From a checkpoint of a small transformer trained on Wikipedia: 13 layers, a variant of Adam for these matrices.
Each number is 128 + 24 x the weight over its row's rms, rounded and kept within 0 to 255. Layers, rows and columns count from 0. Numbers have three digits each. The size before them is the row's rms in percent of the matrix's.

# layer 9 MLP up, 1024x256, rms 0.127, rows 20-74, columns 128-255
095:176103151140137160109144098152113128173098155145117118160184170140111113094138141103116117158123135175115141144121121129151126135137116106109159132128125099126133128096135137108119080126146129138156141141194135113156156115131148140142087079118101134143148171127103127093100142124148187130138162127095097104102149124135113110126136085132124122092128141129135109145106120101083164114138
109:127177121125116143114104137128103129122116138153113113142086129117101113117124174128147154116134127089107130148099142093080125140076147112140112119121094202128165139113114148122118096108156184141112150138182130152140160142129070119111122153134142126148125132092159154126138152132093122139152114130110168132105157142105126115082083177114187147067116163120141092148126128142165149123131
108:103136134095076113102117129189168111085118119150143156111126148144155106111123131126128120116114149093145087148121149128163134147110100114098097127123175171155134080130157129122187144125147121137094142166094138149125147166090156150107151163113120114106095141087169095136121112164087172120160129138111097099075112107151119111124112125149145149102116102098107158137123095119147138089151
096:070120132114088141105093139149134101149127138131096161144127111110130132091142096106142130100169108152139128121127136140154106123139121136118117126151114153149109113132161086144131102097120123108141097135129133156117167125131136155112144182120070130128112136128115163106079116137043155129126135132098109129118139166122132119125139169141166147130137127105119180102089126145113144136127
100:148176172128120193131165090160117108136109137118141127097161162144135140143116101141112123100125152151098123156125136096136171134124136125153114139107112164113126112132135134079125115180176142132159100099151171106141141126124104135115093122124118145153082141116120120117131127148131141110144131126106118082110156150115094117166136099133176141071143080119155099100111145108148132096157
105:100149153111131139069101156136101107116131091124096117154172121152129135135146087132135133165126117123116188120118167140123124125129109085112124167089086114124161138112171143107127111110135147116126144118174110110123118147099142110097138112155131094137127143104137085119081134110111159162130143089127140136104151170153120138145098162127094158118134101135161132177148106110132153104187
099:144118161152130184120114143133151143132115102100090133150133160150140137131089137124155157112111128172108115116099139096134109129143097060133122160135115154126158122145048124135062145081116121127136124121137129147146150143113097145116107139125129099154121098087130143095101148170125122153101087116109098139113131139107097141102144143080126152108156116124131129117156120103136126154155
098:171136138135128134168108100154110101119120121124125091195098126140126090143140124170174193127105118168145168117113117179115118164112145130118122119170124140114105108091086120163124147127151145130130170140131129088131108094143165118138109157063124125137146120160075124148115139100163165100123095148127147129161130122101132110103149110164106132089142156145125140111164105152123121132146
104:111137132111123140110151109176122106147122143093145106173187161132149143117166108150078163123085112150128160116108119116133132144131142130132125138110087135150150077132127119128139119173111111089134102127090109122096134141128121150136155146115101132120105091130103104135140142118144166145116150169113083148131118167075110135119083137067106113146108128122154122130111087113104144118155
101:140140120123119137142122151139123164151110102093104146101166173138091106097141151132111145139124103097153116103096128094098199135109106121110130148122113140135121084150112091138105161154111133113131094089124129143167156145135166150097145157120113184132106106158082104092121153132118105115132108144111121121102119143098115129099132165102110178095141124127158152144180098136107124161118
105:155125147116093120098179184068139137102139110130119149160135144164151136138168091167122126136134150114148111118147102181154134125122141095102104140108150123132130146137096062125130165162098128127146070124110111100102127144096156119111121131131163140131147147152144138108103117156162129096174132121120120109124184108117142113143147094126192126147124102125124167163126180072119151109135
097:132139119159141176090143134092116154158158149101123170185114146096199110119105120157125095117085113165076122111141139162194133114104145127137126121146173161161142092100121086136144157088153145133136126104096106129147115130125117131085128135083090153122129151079125062066153128123082097125139150133109164163143169129107117108096144132112107162091155132130114083125132104120181159100119
096:072152120176149117135111081149100138099124116139113151146154087146121109180085131168094154105169123151123109111125192151121091129132135086117100115137094138162185125109136115141132095117149121101134124133108152129142144095160123107128171153144143147100145126125163135138112133109126103094144100113117124157108133119111120110130121152115109097119119097128181102150088125109154110095101
097:126128145080151170190116118108126132131135137099148160133153131160110074116109177161103159121107155141145105118121116105132096165076108090162144121083136130111121094139113080097117142131117136120157093121130146147129145158142111148130141121116100168152128107168140141114145134118156154094114089112085097104143156090095129185126161172132083146118156138128179126127088113134143122114140
099:189135116122137137089126098141130181119107119138165129137128134094138114101166144135182100082114086097163110128130099142148092133135108108111082123094160148116109123094122061135132108128122109086148103130100202120127145165113140119131114172124154143125119154118160132162088099118138142099114136150135131147114141155120098120119094111129128132083153097133114118118153077142107135122122
101:109147127150114167099116140143127105097150146118102116129087152129126097182092159141122119146103127149108069111160109141115140131139144166104119077126141152144171115156128120136138075145141148109125094135186108124141111130105131113131133132179149120148121167127135139120128126132138077128127114134115111150113148175107145131159123161109169116120161145079108116119138101184124162125094
095:152112119195139112143120127137117128133158167074088111132175180126142123152111162156124122131160107132146105119096143111156126119142124116071147112148126155079125124147119120101147103134148126115123147127092130134087095130105134186121108140108076102103127143149133130139134138100110139086125082130122090154162118167137128118122124143141156131110124104126125157119164143170141162117141
100:122110176069144095115122120156126103145083111112129126138128125110150140134157103125139165159077110114109112113143150143142117129108120152154123108161158123168115150133145136108129092135143127142088126131162131111109098135146160158131146116112105114138139142095100088109130116145110133137163132094099144139092129127082120119123134173175097144143154122093122162129099076146158188136095
100:105144173137113139075088128109157100136094102133138116157137091096122124128110131098157150103143108133131132142129221122119146139096116114161081118111117134165135134121138131114132104103117163090176137120124145137116136110160121060146110118093118139105130178144118137132103138105113131110144111121117116128142139163082120080094115145087114138122147108153148096116123134162121115107089
092:115125160093160143145154066171109110123129139143139101144140126143113137139181107148149136137118162150118108095114187094146116119127113110117115114126122149151151113101119163118108138136127140144124111153110149103090140112107122149162108125128144135115123099137105112114158109164129128120151126118121149121173115153082092122148109100113173201124125139093143136128132128135110163087120
101:139113142106112129138140105161115118157124100141115172095111148092166124167124145148160096122135080131124149145131121188140153121110118181166131110145134170144156147122149126142139170143154125097100093135111110136160149166093110133137099127160099114113109078119095124150100116081146147117134143147129096175095139134106089158103088121134115145113112129117137071167142129118071140121120
099:158152148154090131136154101140074153128116145185104106124158169123122116114124105129123093125149096158092119085151132163141176154202147126132112122146092153113128126133107096090121097133115140106084112162130122146146119134119159119127114124121166128129116114102171129121152093099134162114132189132108111144178132123146094114139127109099067124101146130127120157134094084134137173125122
095:108125167117110115107118114147108117148111111158090145165124140113174135132075101143118157090140109150126147109143142122121113114131120127059102092108146144120121089180165099112159124135147100124086147122088125166119102127155124142158143134136159131112088151155121130138133100128127135091159160115124148151122111143120100104065192141108094145133126074102125115136119101119125153134131
092:131138117137109144139124110158131128167120111100150143150126137145118031131094134090153124125108144127142144134133097118117087155128182148220105126138139106140123106132129138105127114131121113122150102184116111116141122134130144150124148126129174115113150118135131128154095096128122137131096142147092133131138138140135114108121132093148115125106137122110122155125146151164105130131094
105:144079132136117113095124095106147094136140111175127182126149142129121118189111104113097127082179105138103101125134138151121113143122132121096116113125120089197128127170153115090117107141165149105102113116131116136151105142112161118135130126111106131124088147134105113111124110183148155079154153129121148134126115115137129114121085107139118147115158144160127158151137098156134146121140
095:129104121130090154133135159164109109110096161152145146109108141158137102123141138144154154160128102104120129119119134125124139143135172142183106120127114116141139112083123118143114160127126174106125116153110112147124106145119132157167125117100152128133165121147153096181075142096095148140118094145123099115124133150104124149129147131074156117121115072104076130130150123107102151126133
102:146138142172139122171152088137176164098136129104190146135125123120060109133110122134088119161129106125154097134126130138113084140149109108168116130142134127151101108137108097137147136144104126129128132150118132137102137129114144167158093107127128111173108114133115158145113144087116113085129121152138098087101166094118098140102148139099134130134121131182148089148102100147133135138102
104:114109158157110147144106153106144086118131114117151125141153098148174122131089133114091116152135141153124113140149178128122107151122131126123125097158140142163078153112129143176151133116137124117134158092110119110092088109163123114149110145167126168111118171124148128170104122070160174097099143056129127091123152153125108113097096143120103104115147158101108123144128130110098147106136
108:162116156127152146101148135110151130095107112136131119095145146160142063134115146142162188124135128164153095113113151155122147147086101106162119158167140099110119149080125105085123129103146161100115118155113166139130103145125158134104112122127170126159153168155099100105126085110162119092083127130106161128161126110043089161137128150139150128108123102152135154135092132103116143152108
099:104117145117101148124151122105118166121138127120159169127107115140127114132153114149205109090138149107113109132084101111148117141132102079140158139132122143129154137068150130146129164122137129109141166147132136148118142137107090111135138124147114115138109139140101159159111132140121176193134128134085108115142133127142084114081126083133102168115131115104146170156134139125097135090132
096:121132130134141157126175121176132168155138133135113114101066126102136106119086104140148165120153096095140102101135131158136134155167142147201104154111104111108157140127100126125141133149121085115164122128153140107084099124087140128094129078142149128153171125118171124093111149141123097136089090149127152142121116101095125143113166157140143127099115145111173130156189145130137132114150
093:086124140146110146123108149080132117139107147152137131173164167156155119155102149125156104105150096150134175108098102122175063148091154128140123099132148137140154150129115137126125042113159092145128135105167118142110108197140091153141127115150171135132101110111094118173096111169141070090126129177130126141124159154158126126151106103151099083114114145094107126121128118130143145115152
097:170103071146116116127131127122156119161125141084146114118096157146123134109157088110158146142146122115104140101139136101171128148150150123112129122105098159120121105116145112148156102152161128131131132129145131128116133163089121133138129145164149157143170122110113078135155111180125172141102135155126092112113111161131088120127117188153110159089094129122171149105148096109152136139122
100:096127183128129169141126133099116104132134075075123079163135136113100103129117103158147146160141154098135123126109103103131144124137140088155169102112133129145150075132131123150116134135177138051164145160173143124084131090140126122165126139151081102166150130126095130124121176181145115152141142091083114129114140139126122151125155119131097167095148121145152103151141102119124159118102
096:130136141110136125096103096137112118178126163099146108069079172084127107128135115170107172100126073121134119114127139148144152163125142105135131172117163115116119112140150092174097109144126116112155105140118154095177085170148137126159142155153089135141122105143139102103111158108120160099128115152127155084116128122109148126125117138100135102130127154136125084114121161168091106171131
103:152091117123131155121155095139147134117172145130133167160139094125116109105111189128098117155121149148120173117142144093121095142110145111142111103129135086128165127151109129130122099126116082115131163141162182117090130135088124107120147074126144142121131134162152167126120144117164136136148167101122163097138137145109144107121105108144106146142129126135132141153117122143116159102116
100:106118132107102178138170095126107135095148111114135151077121130108124097100149102144167147117123110123084100155145149130116113151148102122151113099107122101141149111135130127125096123128138117108112121091133152142136146127116161109141155110118151161144106133117137074121161135108084132142160125115065076131119104189131141161129135167154106112119161158126089119169143121104142171132147
103:116136134110153112120088163095168093148141163075114113154158124100126124117211187096125190095114168120174130131121136100119139129146128114130106145131119120101115110108094133102127134156154132132084154125121098093123104141134154156133169134120155149124135126125119105137105151104128137096137108077110097135101139152091104115088138166157113134152109124122153113151125092113162154120122
100:154178140067129169159116125132122145120071101138175117098117162115114133123095164107078146127107131136102081119136130110165099141152097148149114133142159136144178121105146131104144132121122128137130111149131123182139107154115112164111091147114156129135086093117095143121075149155111125119154151143129092115110135126121109113118181110103132118131144144120147130141132133128109132125134
099:129132127148120101136097101112106117105123104132071151115130156155114099126138096155101101138085115122089164137137141164132133131119127119159129131130148161087133105129143115134161120185164097153109115106099140123146070117125173166155162154168109130151150138087103136080157176162115138104128164089115149121127154111098101105087083088110142157108144140138146125146096143113104087119059
096:117150146181133155129161124096118157105114138118142120148153154128148119149127133118176096127135133181119156106097186138123120161121140172132098143188132123111087142152132138094161132111154130131115103129106167095149120097074135151100146130105131155109131151138124130132165087133124144113160092148111137132124143156119112093121103097127130087109118124108116103113126126131143104111117
100:117102145146079138112168113113118141162116114145161176112115138141101113140137136152165126136097099113124158135092178095114148122124125105146138082143172075121161132102096122124129129135140105098112124136091103126108137136138131106142132145096126175114149144138141110113109148111159143088110156115115121125111169117095124139105117166113104092101157120153148141123118114130066123145135
100:095110129114129150133131153105119141126153149129127136141113140151122121100134107135139156123157083073128156106064134133140099134117074116136093109148145149098157092165124162131099131105099127106163131157133147086113178138086147142144104126190111127138164131123105134099109137114103166131091112124110124137137116193131115133134091152126149124129124094159136124155163158134106162158138
103:138096094157121126122125109089146115104127143120138132081134142156144113076110157153150091132103115138142120142127105139159139162125121169147127162117159127159135130136103111127166127127151118127132097140152097120158131120057148153123177122152120118135134175144128077103101111137099152083144107162099161116179182143140126087117109130114126118103188133121110125163101115093109146134164
105:122126137129095152178187147154093163138092094131123177113123117124117084142121174156137127169096142121121087117159126148115086136132122106135115153176140127138106141139151156091143108152122104165136108177123078083119108128131159154101144122130111138119100074108164123114099124129145161167139127124081110158153119154128107151132158162086109164110161125091125123131151138132106152129105
095:125107165076135181116145122122091111098117132099176132130116116167105121139145141183102118114119115125101120112115111121105134140145097116130152112135093132153137154108138116130164141142149087120182142176084137122162142138136166111153080109119131117167133119123145158124140136094175116160158114132081135112125154152128123115144098119147115183069143142166139117105130152117150143150085
096:133115171115120084122091117124148124164105131112128170154126134139136129178129095139110147089109095135113118127087159094119121142175160177120132117184131196124102143104156090126140163120081145126113116124166109149089127157120120144116105145145181159123142115114133107133062141112110143115134153122122125139171114132136114121106114139181126140118152133104138115143191131091140115114154
104:133093145185115112106089148103147109078092119160119133154157140170157134132134131135097144133119108164117172129114150146141105152098139100108117135159117103152178080133149117111105114130116086147161127091151098067117068164125157160129136149133177125178115142130096104074183105135157143135167146141106146131149145168112127113154155127162128106127141131125090167117114135096123129102091
099:147110110105147121153069091096135101155131077114145120147119136119157161137143095131155124144145118123096129178143134121130126147120121080133136145154120110108137142166113127116126118127153154163088097154121110139094170132129152128107139111125096147096120105118120114118121114144095140149178082155116148143151169120126126128097151080151099130128165165096134084109113121105100134125138
094:118106110119139137087120123144125125115133143121088137119127138090112130125081112150139132174114117124102105137119115118130150149162094088107107103148079124121139112137143081116127115158160131084125084153157130103137133135111200150120127143147101161094120131127142139152107131157122123138134141180138130103118132128121125172121108126112166114136108152145130128157143168122119161145157
101:119145118128107146088153107163149123128112102104167150146101169152159114139155181110130167090128106125109102123134139087139082109078154092112080094135089102145150158144185115159168124102069111127157110115105116162128145151119127106100163136129130143107156118087125156112102114124146144119148133107124125129123139135131114114146145113153124120121100130114172116139121098130107133100135
095:104143122143112133131137092123118118173125101128157155114118106137121114138137124103135130137104114140162157117112081132170104158126144139161121118094123128099116198187108112138136147112124102135123159086132145128122127124146117126120184083150184125151107145077129144129112135099120137134126158081105096055127139136121117103131167141157117130108142095139144112108100129150146148102103
099:136131159141116149142154171149104166117115104170131119133111111178106140131123143144118169139117136168116107094141102170118128137122148153158077176157137146119144106137077134120126115132119164160129115132148136115091096136126117124168161142110143145113160191087132159121146109124107167118135109133124152159136156116114130103124065120125107076155139111172148113153136168103133158127172
101:144066127145114116105143117112156135158127110100108130109180097124165125135154127171116128147167129112075148078159109126144144133138143130121110139137099132134129121155136146098125144175131122111171125102142113136102148114122149175100156148086113127148118093137106113088134125110122115131138143142109148112100141163117117144126107098124139156072147156164121158126129137117127146135123
107:109160100123109125130108127109142126133097107097140100146127147143142110145166098163144160135129125148146136076134120152124161147137156110147147133130115178126143116093147128145145130140137163122123122131136110118123134103105141123142163120120122138152142156131151125067101171163138136126145145084123107111094132171157138153073116099149107151138152106135114149138136095146147101083113
# layer 9 MLP down (transposed), 1024x256, rms 0.126, rows 20-73, columns 128-255
093:138084127088167142119104126120182115089124072134101101112120115145120095128165095077087107117139138151136127139142144132104130102107186155139146173114125148133108093103131162131085122148107142087151073158103148111098121111100132127113122129126133142143111098141116114156114189114100160155118102132133080164095129136135130122130167174156144128154081139119128110102144101073159120133148
115:125091159125135142147122082142127129143144144125158163120091141093164117162132132134126136144125108192086144136140126135140100172113105124100112168159132105116152110059143111144167149120102141170129084109106176132142075116143153155161133087140172174108150146173119136094147147138140138130180134125101118144143086111150119121152111140149127112124112117113123114114093117139097109118135
114:114114121167193156103100132107154148115109132139160149141140152124096178117120129136128139093103141143127183159161130066128116072141139133130123155146114131137162110140087141104133137106148123142125102095142109096114122129151149149158096114102115134129102126141074176073139133064205087119151180151183090124110160151160135113166125165112114149123125095131127101100141140103119140117097
094:150122146151135147151116162094134174120115100113171095118106054142165131126115144124122143164124137155104111088128121142102151144122140108136126136120154125176142139139132158168083097174126193116113127098143118125135122161158137054141114109156142085105106139107117117138144166149164104109132121141138117179145137126133078139098148132139093118051144135170143094160121127115149140152132
096:135121124092133132127141140124100148184109139140141099145094128150118083112112118130105073128144151112134125130138148124114133107172133160126190165146118117163086142114063115151131122133152108085164107064147118117118140074113137126127117139074151114124167095149146076146111141167103129110160165134082164103167095111133119118143106131162143106075092129123170149108137127179131118089095
103:163154125149137107084103135143124128135106136119110101143102116172116125141155102147096083102175086114127112154138111110111104105148146107146173110113156090126175151147157120121111094115118111132126095101121107116133125114115113171111137130107125122139137129117098159115137140104122136118115126174126103133161126098123126070147123182176145120110122110152152191097137127112116118118148
101:120163097145126090113175180181113112104140105135162115127087132088138087167141124134169127171182098088120127126121142102126146154124097143142111113101139107128125147118167108132134148104112132166108158120108162113161118144160112102152129085113140096120100160097131136080141116157129107100141102071119113107110104106134144169113146089120128162132134091077072130141134124107141132133135
097:115078142142138082113151120102123157153107117116109133125167152110108098121140161151107111107127138161081096143144146096153130072141147118112143098103125145152164144102133124146157162105128153139084107157143124112094119092098125114136125125154118115146131186131145112134124123131142108179143156135137099167147094176085114119110118112090120131117143152151115141163148139105135114151116
103:179131117195150161078098136133110086145174128107108106117107110096110158174140107071119156123096129138182126110114108098128110076145146106134129139149101151135140132055148166093134105137152116149092128126154157126143106111119117177126143158153093136112138127132129087116124127136181151136162130099134153107093150103148104108149112112114141137150109148149098126127138084096122128119155
102:099157156176118141095119178126134108111134132113171110146109098099112146126119132106138129113133094140102114161131124117184088097153145125137142147138185149079137118128161151128137148105157109117146133121078102091143119163146131103145158124127112059127109151147175168114152142148133135137118155105111128129109125091147117162166144105155096104103130150108129088145109124116143164106138
110:108096139106108126102140085137171146108166151129153157126090151109094154199103162112125122177142115145082157104093161115101136114103096129121119140114103142116097127130086101109131189105155098082161158104158113138117103126162116145158134130125150135123114178141123140144123157098141137131158069134133133062098115133157141088160117147137132144124105121150082092117128124101147135080109
091:138137096103130118130081121141131115121094117160141125107164089114078152132126137121157151149146139143119189133160117108143136089102128126117135126128112092091138127153114084098104143138140092133125122148119109174124110093127134095126120139136125126084159136126120118099119147105090134122112141165170136059124132135095134107111138182156138102148130117126112154138108126129138132126130
091:118162142069123136131138151095126130102110162128147126125170169098172108162129127110121141137127117143055181105114104128142122100120129165091095164123142159094101141068125120093115156157107113146125075128156110117134085150150140125129135131117146150112132113111131124111153142110092160125159102098121079169121140115128129124143158136102129169158156172142107115131187171143099162129136
091:133118116156124116136108114090130153123128086145099142125090128135135129077127135140118123116140131124131127190109148117146123069139185041136117106130107119118135163113121121173142136134126176158146121156114140134137120166135175106132152127155120115172112149071133183151127122179092118130105128129138156112098123097148111108127127137096095097134128124150120162089142088135116138156095
106:087171139152098080122157091126141117101155123142136101131148135104117143142054135137124153129139130150126166115092136116118139255121131137154117124141163146153126147143092154142097145121135140121142126130144146134153130170122092130177138125153122107161146135149110110111144095086173133126136108131122134108114133128108129088149141119098142116137136099091130153122138117143111129149099
100:126168128133148126117155099102118132123104138164136154108113098092118142121140155112106183126142113148145158103102112116101108177094130119156115148128094106112102105156138166147120127132141136135110117106072164130138117093142116133161145124061111149119158124111114112058115114101139147131160075136101135103126127113117124152117092111147142155177133184141119155136125115164138134107180
087:148104141096118170150138146106151119107150108131145138086090120117142165116144157088123147119097108133127165126175111154114118094124129139132133155122156087125096167140122144152124147089107113152060093144164097136158148128134102088132110118147107096155131129127101137121141109129113134137097124120179141100096153118104142119102140098109106110109120130127112109149126114135103150125142
098:141118129138174170109150112126124145110144186117098138137126148107133144156129126157077094090111059093140091163138137111115138102145134131140146142117110086131165105114148148099154146131124126117119082141123087114139141141142157143141138125141138150175141094099115169156128088121158167177129149122122123106144147095167144136142137142072144115145132136120134164119112127101152112154075
103:148141139093131132184164114144160128138166142107122162102118134128124127099122104115125141130143132172119144113136136101122139160137107126093102099148186112113143151141139143157185170109163129119108145124090103128113121147130136152156110138168119058115124130151137138133139127161115122142117154086104120134112106100091160155191138105102120120150105127119107138099164151095144116122140
091:147146154122102123162115107127121141134120094118126122144105132114149123117161164146110141167162085107138138166148128110108132066113141127104176097102142096128128162174089116070161172154141126129105094126135149136167127093103148144127151110168172147161098152119167165111131110169171192158125130126121116124103137094172142149112115121101130123141129125167135113164144147130078126124134
096:089141127169117167112140125103120112122105135113160110107164145140138123156129114113042122129160145106140142112121125146134117082136122070103150128176175096134115077092154158093099110133143099147167115102144145107113166127166107148177111109115113142128104122124134140114145146157115109110134101135117179134125108153116111095124124114122111106117141134119088189126130120151131113138077
097:143136121181096137162096141123140115157140100171096169181175176130150172135092104094084136122098082108131142088185087164082181158163134160131142144139163152138180124113137132109130158139128129147111149118135140142111112171120139137161124150113110147161124107112116117112078115094129123080096109123138147092102135096144161115103169140122124125152158138126119153125139129089122099094147
094:189107118148127100055126128182124165105105131115134145088139150118112105109133097131122112132155150086120119156150097120132115127097134163199105146118157121105129153121113145152136142098118107141122106129135149111129146144147161128104093125133130139162134142112102061125113142152125125149064134141088121155114164119134134118143130086133125114104139135110138166148118157161180166124165
092:120082165099162127141137161089120092134140094136119155144130152161140153090147159142109121148148144160126125133082118160137167075085125121110149123170127136124117105120134163182108133115093153108163106187181113143142142167117077118144053154097106131198158094138126135139136139117137129111129117107123145117126165157090085125135110151122104128096141171148099127134125090163092122141107
104:167122101117127096113126101125101118144128087146108107094082166115136094124112115106125098141148118106120137105118149113141160129142131132102121180134160155108120121111144094119112059125148115130144126120081188119131163184133114141126072132175168111153157166169124107113163136099101133094162122146136143147059109127096137132118152149147074143134170159112132144135120148116149171104162
091:135147159106121114112171100110136100088165138131136102122160096073145119117103103121168127127110132122109118144165121097108112118099140146113123160185181112139142125113102129130133115129111160152123136124138136125115099170088087155110099120157131158147105110123112154076157123138104142154123144107161128088149095128126110059099090130120122144144149126121148131093130112150178129135146
101:111144129099124111117114151164147139137092137102136110116119156123110132186110136143112129080144133123093131131132145143126087110097112164110119122150176125075164112120156135126103062147102147039116171128112157077157073170146165124142119145139095146114087117092155099117105133150088145142135129150143121137128101132098153073121160106133148098106117160126109137113170177137129135128144
102:127155117145144184133146127153135100124098139124116106161107157130104102102160151122108126110150101117136139112128116125155168142123133166068165112144097113162133125129122132140104139143118128110098148137128105102142127119071103172091134130088096145123130107095153148116180136134129095194157150121089082138116148110126134159129144145145130128130121105104162155091079066147127125122082
108:140164123157140117119130165127118072169148121147072095104160138149089067113144122144128142140142152104125127148157126131105142072132121134137095143140155082115149155100079152132151109110150107120109121150127110161107133089138106154122111127105146170156148116141139114103178117146090160155126138127137150123166150144107131111126089107129125152102121090154156141109149111168148112118161
100:145150064147154101166085152147140111152133147110140174160168096131134141131119156127111137147161130114105105127123134111121121056125119123103134180109137116153151140102132098075134122124150138115139109120108062152087141083119115099146121150126136111154123124134113125107133132117098166082139132136127137142118132151075143104117118146160155134163114162126091107119147128139090116150106
096:110115126155150120156110139121133088160118159148099123123104128165138123166155149106108105096082132131099165127129119105145121098165111159108090169190139100158108083087151120137125097169162149147121162126083114103158101145177115144105140092124077166092133126117120157112152127097096122137128123127155136135122139140152114154134103108147110165100103116131172158086136083120139133137078
089:150115093141154071137147091101105154137107113092125100097093098179110118119108107129073104126132096125133087115137145132093139144143177128107109150113122123153157145110135140133093161123082187147091147166083163136140147157119170098162148125101121120110136122127159137121122140075098139177143127096125139148119136081057101141108122102139098133156156129112151111159131117143161154154123
101:120137148059127135136114160131132104151108143117144155108141139143123153112151110072105103089186124109127150139127181120123160031128141128135117141113079108115139120105158140154117125116143113149137082080157113178128137137127103165138144147145118136164134112134138163164148129133157146182130065105156139140125098140098136104132139124112116131108142124113128101131116143106116134123085
099:122147118197107113126152117108147109158101147122124126159126153133140115120113157108110170119152101103085107156166121116120130081131129122128142134115124132158126122120161143117133160097106120120089129122126144156122096131115153133098135135112132137093137101112099115142116135087113136106118128152106141129170153142129135149133143185143130056121146135176131121122153103081150142141140
093:157145122130106122146183132139136103103126139150132106169145111146116134123132081096160098167151157128178125133095100150114148046075123154124166066151125155155177133129104195113126150110101148178130146109150121143101133107126113101142123104119120131135096115124119148115115129118097094152143134135168080160138103146106108115159149102143145153146129102118141134087151147086166172142135
107:125099153148136096107155147153116094147132146131178133165070139171151087106109183121121090113125155131138114104194116135162186140125158094119100138143102131125103110101118110089108151162118102079114099136125126147145146134144098094121162098091141131110107127098101133139130146109108081148131163124127130128132115124126121145114099132145116119085141106117151143091153135134110139156168
104:158086116156122118124137128137110101169111144169149124124145116145131119112166103120131140109106116136119146088135068129134108169170137158118126173104116152105106135071166162117130118169178123131144113099175143095111139099112141196108114128107112127128176096162145127097137192128092103114112124087133135102109139143125117138109154124132159138126091102135140140127101114107143162122107
101:116155130127082115124126135117109105122157105149134097145135139126120133130142105123118122137107176120086126181115085135128126091108119161137134136109158145099154108125111133095156102135170090103145115118139154134153146148188096120116087133148164163124145100182172150125092128161126132093128159119142190154143118124121141145143130131151142112116129115112119131125134126128149127083153
099:112139171139150158105130123113101106160091101122115113129115159136139109108146135132121074128139081122117116097118083064112137118133118072133144145139124089154092118119113177151128144129107112099169114129143133138153196135117126085100156184110140145125126098093106145123148107099100115075141133166123150132161121160132093119144123128117056108138128105144166130113141132119135170109133
087:104112137148091131124155103132102163150130112097209132138157147141160109119166144135132096121141133125111078103111102124181134135138141110108121135100084101167128120124096138115161161124125138129114123184155127108106131136127158080108134118084123148177125127160130130153121118114088111131165112115137147127171157144145140090117151101137157134139145150130108120160130182155131108108190
094:150103131079132094138125104133118108132086129067115109135147105122103133124153085103150124129121116114103153125141128138122131118140139070100134113102107133131102106111162142111120166152136119125152081158120127150142138149122144159109168109109143130106101128119154125116094080114160142088132108140126117088130179115110145142126157141175133128100142142142129135112100163144121132135107
102:102111167168123097116140117116134105120123152110131091104106096134120113157129127133100154123115078108168101106135120096150144192069132129113105150166127183157113142146121104150156129117136141117144149096150141114151142149151150140123110081195134113158077125129115109101135148105100136178129143132107108122119125125110097108134117123142103102113147161147179151110095128116181150126124
100:090121109147106128153151160113133110107138142160143127100066141147150138124122087127092076138079108164130136132111146145170119079132120141127136100117100124129127104100120096093151133098166191141083109120144145138085124164089112146137116112120143175121094148113096107123114112129130112139155147156173173148139117146121168107108139123133117113129130113104123136139126130114141130117114
110:130137095156111096107143137174123133149135138105089191084149101129136140129134128125137153119109144109147123142104150177146115083101127124208146122147111143125129118106124114151067133135150108116129157124143095141136094137178165104129109138062124110124083128116101132118127119132139138147082117143138169164080093151117106100092113134094138101149084152109103128169098158147129109101143
112:129090131129162108114146121118083133147079150123161078115153153128118135110134137121147155087145106073128147143145145130145138116126092095141127133126128130149114112160144135125161126148134120127084151123119137167140121117176105079139131158153092146135111142144134098182161138116115132142143156170127139080153154120143106105134133081159176110134117127161114146133121119148091148089121
097:124131143111149086115097178170097134109134141143140129139149140123153166141161132116144141101141108126103164121136195138114115006140168098136165102133169141121138109119146091135112117108172120136130123092159135164125131135137121146186145134148140130120130116143123149125138130139132090115100127116205147098118135109100137140130112152141158105118138152120097115142131104150110081115117
093:129164130072136158107135132131139127106121141162124120145140081132144167063141120143133151166126114112115091083154092134126108137108132097146129138104123109146106190115087146131077116170133143158144160146132142123124105131134102116119150150109103143114129153142139134107160176146116125129135144154158144091098116112140098162145168137139143160109120122206114109108115155142115163141148
105:165133092125202136085137132125142119111131106131119132139173112098097129161136119134139095124142118141123088102196127101176121073172136083107106145114147145114114143109086119099142073125128084139097136082136101169144147102142161120100160102108124114118154142151109103158108123117125114099136078114126102158145112142092113195099126159118128140149145147160142114134098129140099099178180
108:099117146131101101097146169124138159103143098172165128140083122130154145115103128136151144102094129126106132129117169138093128080118116109142116120088127116132071119129137132185173123111123163051116132143140153080174155157143144109130112144176136132139102134099136131169130131125172123086143099117116114144124126142122124080155114146094136128106096146144109133172145103149171129131141
089:125128144157090094174133121148110123147086083129151152140149131168125147191165141105106131121118120106153142110142187074118135147090166119074154122149134141134115135114139151127142134074105166149124146146113107148114114144128066111107118136127112100142126139125131075116127121114112133123153166131104158141147084109130114097154159098167122125123154137135174100127127106117135140095114
109:116125102167135094138119157103134112131138100151132108121165124103140128130104117142095123148123127136158162139141096113111212255172157144130139150160143136110139124107109110104133136147147120143135143144124144101131123131111118137136114127109152088150067096121110160110133099142153135118159151154105136129154114113133083139119113118138122130170166143143130136092087121159115142127144
092:126139162117162120132130149153101114105127149150139115139149135144172087102125142150110122108118109109079106149119167134063160058122144149090124151166130105146132089089166159136120113120139148115121106162077083123130118145114151138100100166137089131101127141179137128133157107139088102113136134135137164134119148104103107140111114109146125153134139143141103143149154079141118116146147
098:107096111090124133150101129160152130102148129112135112091179120136112094141130160119112097123126122102135110143127132141141114155137132135099160120126146142172149157134150134137119157170165116141178148138098134171122174125126115148087113126124187101108117072135115166121130063113179140091135134124094103115134155087119099150128140127145149154111128129083134137110140146120098096120111
101:171121134096118156144136171118140099111160115169120131150109124116104134128115130122118125113146075101162128138139108116174129079112121190097145111094086147162139152112123106128114150169123170139094111095140145120149129161149109133107147136102105167118122194131128130144131155124102138145163121102142086146186112092148190099120091134121156154143116112113106118143115126145133142108118